Weights of a small GPT-style language model, trained from scratch on English Wikipedia.
Architecture: LayerNorm before each block, biases.
Training: a variant of SOAP for these matrices, 4046 steps.
Each number is 200 + 40 x the weight over its row's rms, rounded and kept within 0 to 999. Layers, rows and columns count from 0. The size before them is the row's rms in percent of the matrix's.

# down: layer 7 MLP down (transposed), 768x192, rms 0.0714, rows 375-391, columns 96-191
# up: layer 7 MLP up, 768x192, rms 0.0715, rows 376-391, columns 96-191
down375,106,150,161,179,196,184,175,231,161,190,181,243,278,198,241,188,131,232,204,214,172,237,183,195,205,235,177,117,154,240,243,230,203,219,275,182,208,217,225,168,187,198,246,211,182,196,264,233,234,187,261,106,234,130,172,238,270,163,119,197,139,250,171,217,247,184,267,183,143,190,185,162,120,206,247,242,255,205,166,177,149,198,139,106,206,221,223,229,209,225,218,102,202,273,191,167,191
up376,098,204,289,233,200,218,192,126,229,115,208,272,154,149,209,212,155,194,137,231,182,233,186,174,176,201,235,206,220,211,238,252,254,232,173,184,151,89,177,178,220,172,175,178,185,214,246,245,190,207,149,123,207,211,137,199,172,244,272,265,107,189,155,210,180,214,136,132,186,305,238,178,166,239,213,172,207,206,191,142,236,253,163,209,265,156,191,198,183,181,141,131,172,199,179,181,282
down376,105,226,232,170,152,187,115,179,284,177,243,198,179,188,180,252,149,181,237,212,188,190,197,256,158,119,198,222,189,178,201,242,172,196,267,285,170,150,125,148,209,242,174,228,258,195,218,110,260,174,197,182,158,262,182,173,178,175,189,208,213,175,236,226,147,227,165,139,194,146,193,248,215,186,181,181,213,319,218,181,244,264,188,195,272,195,248,254,202,184,249,113,231,253,206,182,196
up377,102,229,194,129,229,230,159,160,260,200,216,264,255,310,217,240,193,283,209,231,173,224,67,180,147,256,199,251,104,212,185,251,229,233,225,189,183,224,156,233,210,207,169,236,184,210,238,194,196,155,256,231,231,197,169,234,177,267,211,213,195,156,251,236,214,191,195,264,250,144,154,224,203,221,195,168,135,122,245,245,169,214,188,187,185,169,196,218,178,212,158,245,243,225,228,152,255
down377,107,205,177,95,193,218,164,131,203,187,245,182,230,228,257,210,157,211,201,229,216,226,114,241,124,227,275,186,178,174,221,129,156,317,178,164,233,196,232,235,230,210,183,209,183,194,182,216,221,246,216,185,162,190,151,212,162,160,218,204,216,269,224,218,193,207,223,179,197,133,174,246,169,222,222,235,201,157,163,210,169,233,182,184,247,129,218,248,103,196,168,234,214,202,251,207,187
up378,097,130,174,150,244,178,159,189,253,168,122,231,217,145,136,264,224,193,221,230,255,132,270,92,145,185,125,248,221,198,228,160,222,204,179,208,229,252,211,181,248,202,196,156,166,211,198,169,188,181,246,255,174,185,230,230,217,233,181,267,284,224,166,249,239,189,207,149,245,222,227,235,333,214,160,221,261,181,93,259,198,157,151,208,212,167,155,193,195,176,194,136,226,202,181,193,194
down378,103,171,219,157,164,238,136,258,177,236,244,161,245,209,197,157,183,242,181,238,269,161,182,185,193,176,171,188,210,244,225,163,225,94,162,267,182,243,243,168,202,269,118,203,197,190,232,217,188,227,274,132,227,176,182,190,126,218,184,213,140,171,201,275,186,240,218,225,302,206,198,265,122,188,163,185,168,212,158,250,217,179,236,254,237,174,206,119,139,172,204,255,195,219,229,228,176
up379,092,162,174,196,264,105,179,226,274,183,181,164,233,249,256,140,208,278,226,253,186,134,268,139,223,129,179,214,220,186,151,153,286,229,192,189,178,252,199,108,204,201,127,193,178,204,231,204,208,231,192,180,173,230,207,175,189,190,212,156,272,212,196,116,268,197,226,220,256,218,174,154,243,152,282,226,217,240,151,275,166,196,173,178,300,164,204,266,248,127,237,211,152,129,242,216,198
down379,100,171,160,243,126,276,187,233,168,272,241,158,217,203,162,232,162,184,210,177,194,183,196,192,234,288,145,273,195,264,265,238,201,105,172,168,241,228,243,186,243,194,230,179,197,226,199,200,120,223,230,287,251,236,181,198,212,192,178,182,160,239,189,194,139,214,227,246,192,112,242,214,209,235,177,185,180,152,178,180,202,149,202,264,218,233,264,160,198,237,241,220,174,275,208,241,163
up380,102,138,155,187,273,177,240,202,311,239,214,127,209,181,155,207,174,181,179,197,210,187,184,144,234,140,192,215,236,203,174,229,203,292,194,200,145,124,183,193,130,204,238,210,137,238,209,222,207,187,211,210,212,267,129,179,179,222,222,140,155,128,146,120,153,175,181,172,226,251,216,192,216,226,207,221,195,242,166,214,171,224,144,177,158,179,201,159,215,235,214,199,191,216,206,207,128
down380,103,257,261,179,239,249,253,216,191,186,160,156,234,217,222,115,101,183,133,181,171,241,171,186,231,160,112,209,225,229,202,250,180,189,117,182,238,168,238,145,170,201,175,206,124,166,144,182,160,197,235,196,180,179,162,191,240,140,182,185,213,265,316,226,230,246,242,212,193,256,245,165,232,241,217,288,209,189,191,224,210,151,207,185,254,189,227,237,205,206,235,230,170,157,226,246,243
up381,116,212,200,309,226,82,175,189,208,179,180,186,157,195,215,144,210,168,224,156,210,172,272,182,203,174,244,172,247,189,180,210,204,233,146,194,225,223,185,139,206,194,210,166,149,273,217,232,227,140,248,245,236,232,173,167,221,201,161,172,274,168,190,244,220,302,199,149,137,220,224,178,192,197,173,143,220,169,226,214,210,196,187,153,251,202,161,181,185,165,249,238,174,174,217,192,189
down381,110,193,153,156,195,185,199,178,160,128,193,182,172,180,251,235,222,292,213,238,247,122,243,201,173,177,210,124,211,246,185,263,121,236,203,199,218,121,216,165,197,182,243,198,194,205,225,209,203,235,191,266,128,160,204,199,226,172,180,215,261,175,181,189,164,223,202,217,214,152,134,139,202,202,112,232,224,124,197,234,212,223,205,205,206,246,130,218,136,105,188,185,188,263,223,106,157
up382,103,246,189,206,184,150,175,136,174,186,179,219,198,205,150,229,228,212,180,283,150,188,192,175,256,205,286,216,180,223,258,238,249,178,242,156,234,216,195,101,187,235,227,160,197,226,279,181,194,168,130,198,233,172,241,251,209,206,184,194,153,210,162,188,182,193,193,229,263,223,146,135,191,162,256,230,183,239,251,171,116,202,198,269,214,190,277,81,231,173,261,184,166,219,224,198,189
down382,096,159,148,130,180,255,191,212,167,142,160,156,185,211,184,180,206,200,268,129,210,213,189,239,263,211,177,122,195,245,196,244,182,259,169,214,202,229,292,227,109,149,165,209,236,187,148,189,161,194,231,270,168,205,239,115,195,196,220,218,226,137,154,254,159,265,239,159,168,217,182,217,204,184,197,192,183,251,240,251,254,275,187,172,278,234,83,199,226,226,200,199,238,175,168,308,246
up383,104,223,159,129,231,156,197,169,179,137,153,259,162,227,159,194,232,196,152,239,213,170,161,187,173,195,293,169,221,233,227,198,195,251,190,110,221,204,206,284,201,184,188,223,121,193,220,224,161,247,192,161,186,238,158,207,125,189,176,188,228,253,130,140,182,277,249,265,258,248,151,197,185,228,190,228,192,172,177,190,189,255,266,169,227,208,137,271,206,136,219,205,198,236,237,197,184
down383,093,262,194,262,155,173,173,211,257,112,173,176,180,229,174,219,209,216,222,220,154,182,181,198,222,175,223,216,226,223,149,255,189,195,231,188,189,252,250,188,160,264,211,270,182,210,178,219,239,232,161,224,165,144,169,213,172,265,236,236,164,208,210,251,172,161,165,220,212,315,143,248,197,188,202,208,217,198,167,201,212,201,200,162,192,153,256,156,175,195,214,188,180,200,276,171,237
up384,112,186,248,202,240,178,257,190,193,175,270,201,221,206,217,284,135,139,196,172,199,154,284,231,170,219,124,233,184,173,216,205,104,162,219,208,244,191,229,273,242,226,230,193,228,258,231,164,256,269,216,119,165,173,192,194,162,150,239,189,184,135,130,237,204,210,230,253,161,254,195,204,268,91,202,212,172,170,243,178,152,228,151,161,187,195,214,199,214,161,157,223,197,158,236,273,213
down384,110,237,249,221,225,249,189,215,226,191,164,216,172,218,171,271,181,196,248,169,200,173,197,193,308,180,240,161,179,186,180,212,262,227,193,207,211,205,148,182,135,224,237,266,236,211,151,199,147,216,257,219,196,159,194,197,170,227,266,239,184,166,167,199,137,212,228,258,241,219,161,233,213,194,291,171,225,237,226,237,141,243,137,203,190,179,209,133,195,219,245,189,152,230,195,161,157
up385,105,234,167,120,207,203,156,266,200,171,179,235,280,140,154,215,184,277,193,174,99,166,167,293,245,159,169,127,136,280,279,245,224,242,200,221,213,154,200,234,209,246,188,182,240,187,224,155,244,53,219,212,232,170,171,231,227,177,249,160,182,166,175,243,177,215,166,168,198,304,198,239,192,246,267,247,305,226,299,216,153,209,208,248,136,192,201,160,236,202,179,161,159,247,157,202,161
down385,107,179,221,193,212,187,191,198,291,155,229,200,130,208,173,231,171,280,234,309,246,238,197,228,195,213,170,238,244,190,143,171,179,250,194,205,164,213,232,211,180,173,195,267,154,198,152,183,153,205,178,256,180,152,185,161,202,255,201,210,176,201,88,155,188,231,182,157,167,161,207,174,151,145,173,173,191,180,128,239,198,181,216,175,260,121,234,302,209,142,173,298,186,174,261,195,193
up386,101,173,130,135,234,169,166,234,195,200,191,188,225,202,160,190,196,188,196,258,235,219,246,198,154,260,149,175,175,240,216,237,188,139,216,244,176,232,263,191,226,117,181,199,230,144,181,146,244,208,215,172,189,183,262,176,194,181,178,285,259,196,221,185,229,222,184,245,290,228,192,235,282,183,196,238,223,184,160,200,191,204,190,187,156,261,164,193,219,246,200,143,245,207,220,153,223
down386,101,124,280,161,183,152,179,190,187,217,236,211,226,122,186,158,214,300,123,183,217,141,169,277,159,246,254,194,243,209,197,168,224,188,234,230,208,194,156,152,162,223,239,211,204,238,136,187,143,225,229,223,202,202,123,246,195,184,170,165,206,173,133,252,184,245,263,250,187,194,250,197,164,225,217,233,214,173,222,160,225,161,163,247,212,194,187,207,193,190,259,208,143,250,227,204,145
up387,100,243,269,248,260,227,226,241,228,202,201,231,192,168,218,237,278,189,183,229,223,220,157,143,170,227,289,182,194,128,161,191,244,241,144,307,134,180,154,196,196,242,170,133,188,188,208,156,252,209,212,182,245,178,206,203,195,179,176,243,173,268,202,172,200,268,220,183,275,177,249,215,201,179,175,214,160,238,264,130,187,144,163,183,212,243,221,171,246,236,210,242,182,149,248,182,225
down387,095,255,151,246,163,131,175,191,145,141,218,232,213,124,184,175,273,85,229,227,158,138,170,144,206,196,165,133,193,169,171,191,195,250,250,204,181,169,200,207,85,173,257,169,271,185,240,258,193,211,185,236,164,203,265,173,247,193,163,221,236,276,245,188,161,123,186,191,229,199,185,203,187,223,147,249,251,219,174,173,154,161,157,197,205,146,187,143,205,197,177,224,202,168,159,196,230
up388,100,282,198,163,271,219,147,190,214,236,236,184,197,205,205,212,164,220,223,155,184,83,218,217,252,182,248,219,200,183,164,126,151,236,231,201,167,216,258,141,197,100,213,212,215,202,186,244,243,269,245,114,187,276,177,260,237,265,155,194,240,256,235,185,271,171,215,226,167,186,193,199,281,157,197,162,189,226,210,173,200,194,237,177,173,191,224,157,216,180,226,270,183,259,257,200,206
down388,098,202,283,215,169,243,240,198,190,204,177,164,285,244,224,144,198,166,147,249,230,195,190,128,276,180,296,193,237,220,213,244,237,241,145,185,215,185,144,215,189,200,137,169,169,220,239,204,197,165,187,245,228,211,169,172,222,224,164,207,168,220,182,189,180,169,179,224,132,178,244,177,182,294,317,148,168,271,181,182,176,259,246,120,168,213,195,184,178,201,168,241,129,211,182,131,178
up389,100,273,180,210,130,205,160,244,255,222,161,219,122,162,188,234,242,265,224,218,227,209,194,215,183,223,199,262,131,181,236,214,159,221,167,136,160,201,165,182,155,147,183,149,314,158,245,174,212,248,234,192,184,195,183,162,157,238,130,230,113,221,182,164,142,187,114,212,228,222,276,220,191,174,252,212,169,203,137,165,151,142,242,202,189,188,158,197,249,162,178,230,196,209,260,256,196
down389,094,202,241,201,204,227,191,284,105,212,182,195,193,207,267,188,212,166,122,151,156,174,240,136,156,182,212,292,204,203,184,187,267,255,167,128,98,217,229,235,234,162,249,206,148,166,189,252,149,225,211,161,185,198,205,195,141,253,260,182,188,244,252,207,158,146,217,220,201,236,208,184,226,210,285,196,268,203,201,214,181,182,187,193,141,294,188,282,168,192,251,162,211,176,99,120,188
up390,106,229,211,100,201,200,183,207,130,125,112,173,200,196,196,173,188,173,225,243,168,224,234,182,217,230,244,166,155,268,176,157,239,142,126,212,276,240,129,139,208,133,200,247,171,162,253,260,191,136,210,133,106,136,198,142,216,181,172,217,219,253,264,219,248,144,265,240,247,196,197,222,216,142,160,232,210,180,201,206,185,247,199,292,286,225,161,200,208,217,184,193,191,217,207,196,201
down390,106,199,243,166,271,225,154,185,253,127,142,183,185,230,184,190,166,168,167,206,279,258,168,275,233,231,144,241,199,232,190,173,187,231,184,217,209,242,175,183,226,183,224,262,223,219,236,218,213,157,225,215,168,273,160,229,209,204,179,247,145,132,221,227,174,242,265,158,200,189,238,201,222,177,176,251,102,211,196,186,193,189,235,199,194,211,246,178,205,270,208,225,73,171,179,307,164
up391,102,196,151,169,250,229,205,213,167,224,284,159,242,222,251,236,161,188,242,154,200,184,207,165,197,202,217,210,224,137,171,208,177,220,185,169,135,109,191,230,196,216,171,134,202,192,196,245,248,198,196,147,200,234,236,190,168,255,156,160,213,237,162,132,181,226,201,261,201,222,239,157,209,234,179,214,172,166,189,128,190,138,160,133,168,238,205,224,240,210,249,169,223,148,227,208,202
down391,103,203,204,236,185,148,207,217,212,227,107,252,183,132,222,195,216,225,196,232,165,224,217,239,194,195,181,206,192,290,238,212,210,190,228,247,209,178,179,222,218,224,202,188,206,287,218,205,248,175,187,265,199,215,167,167,220,148,247,191,217,168,225,220,172,263,207,236,214,208,247,229,190,199,145,146,126,234,229,143,235,167,226,213,177,160,189,249,205,240,207,241,161,196,148,164,207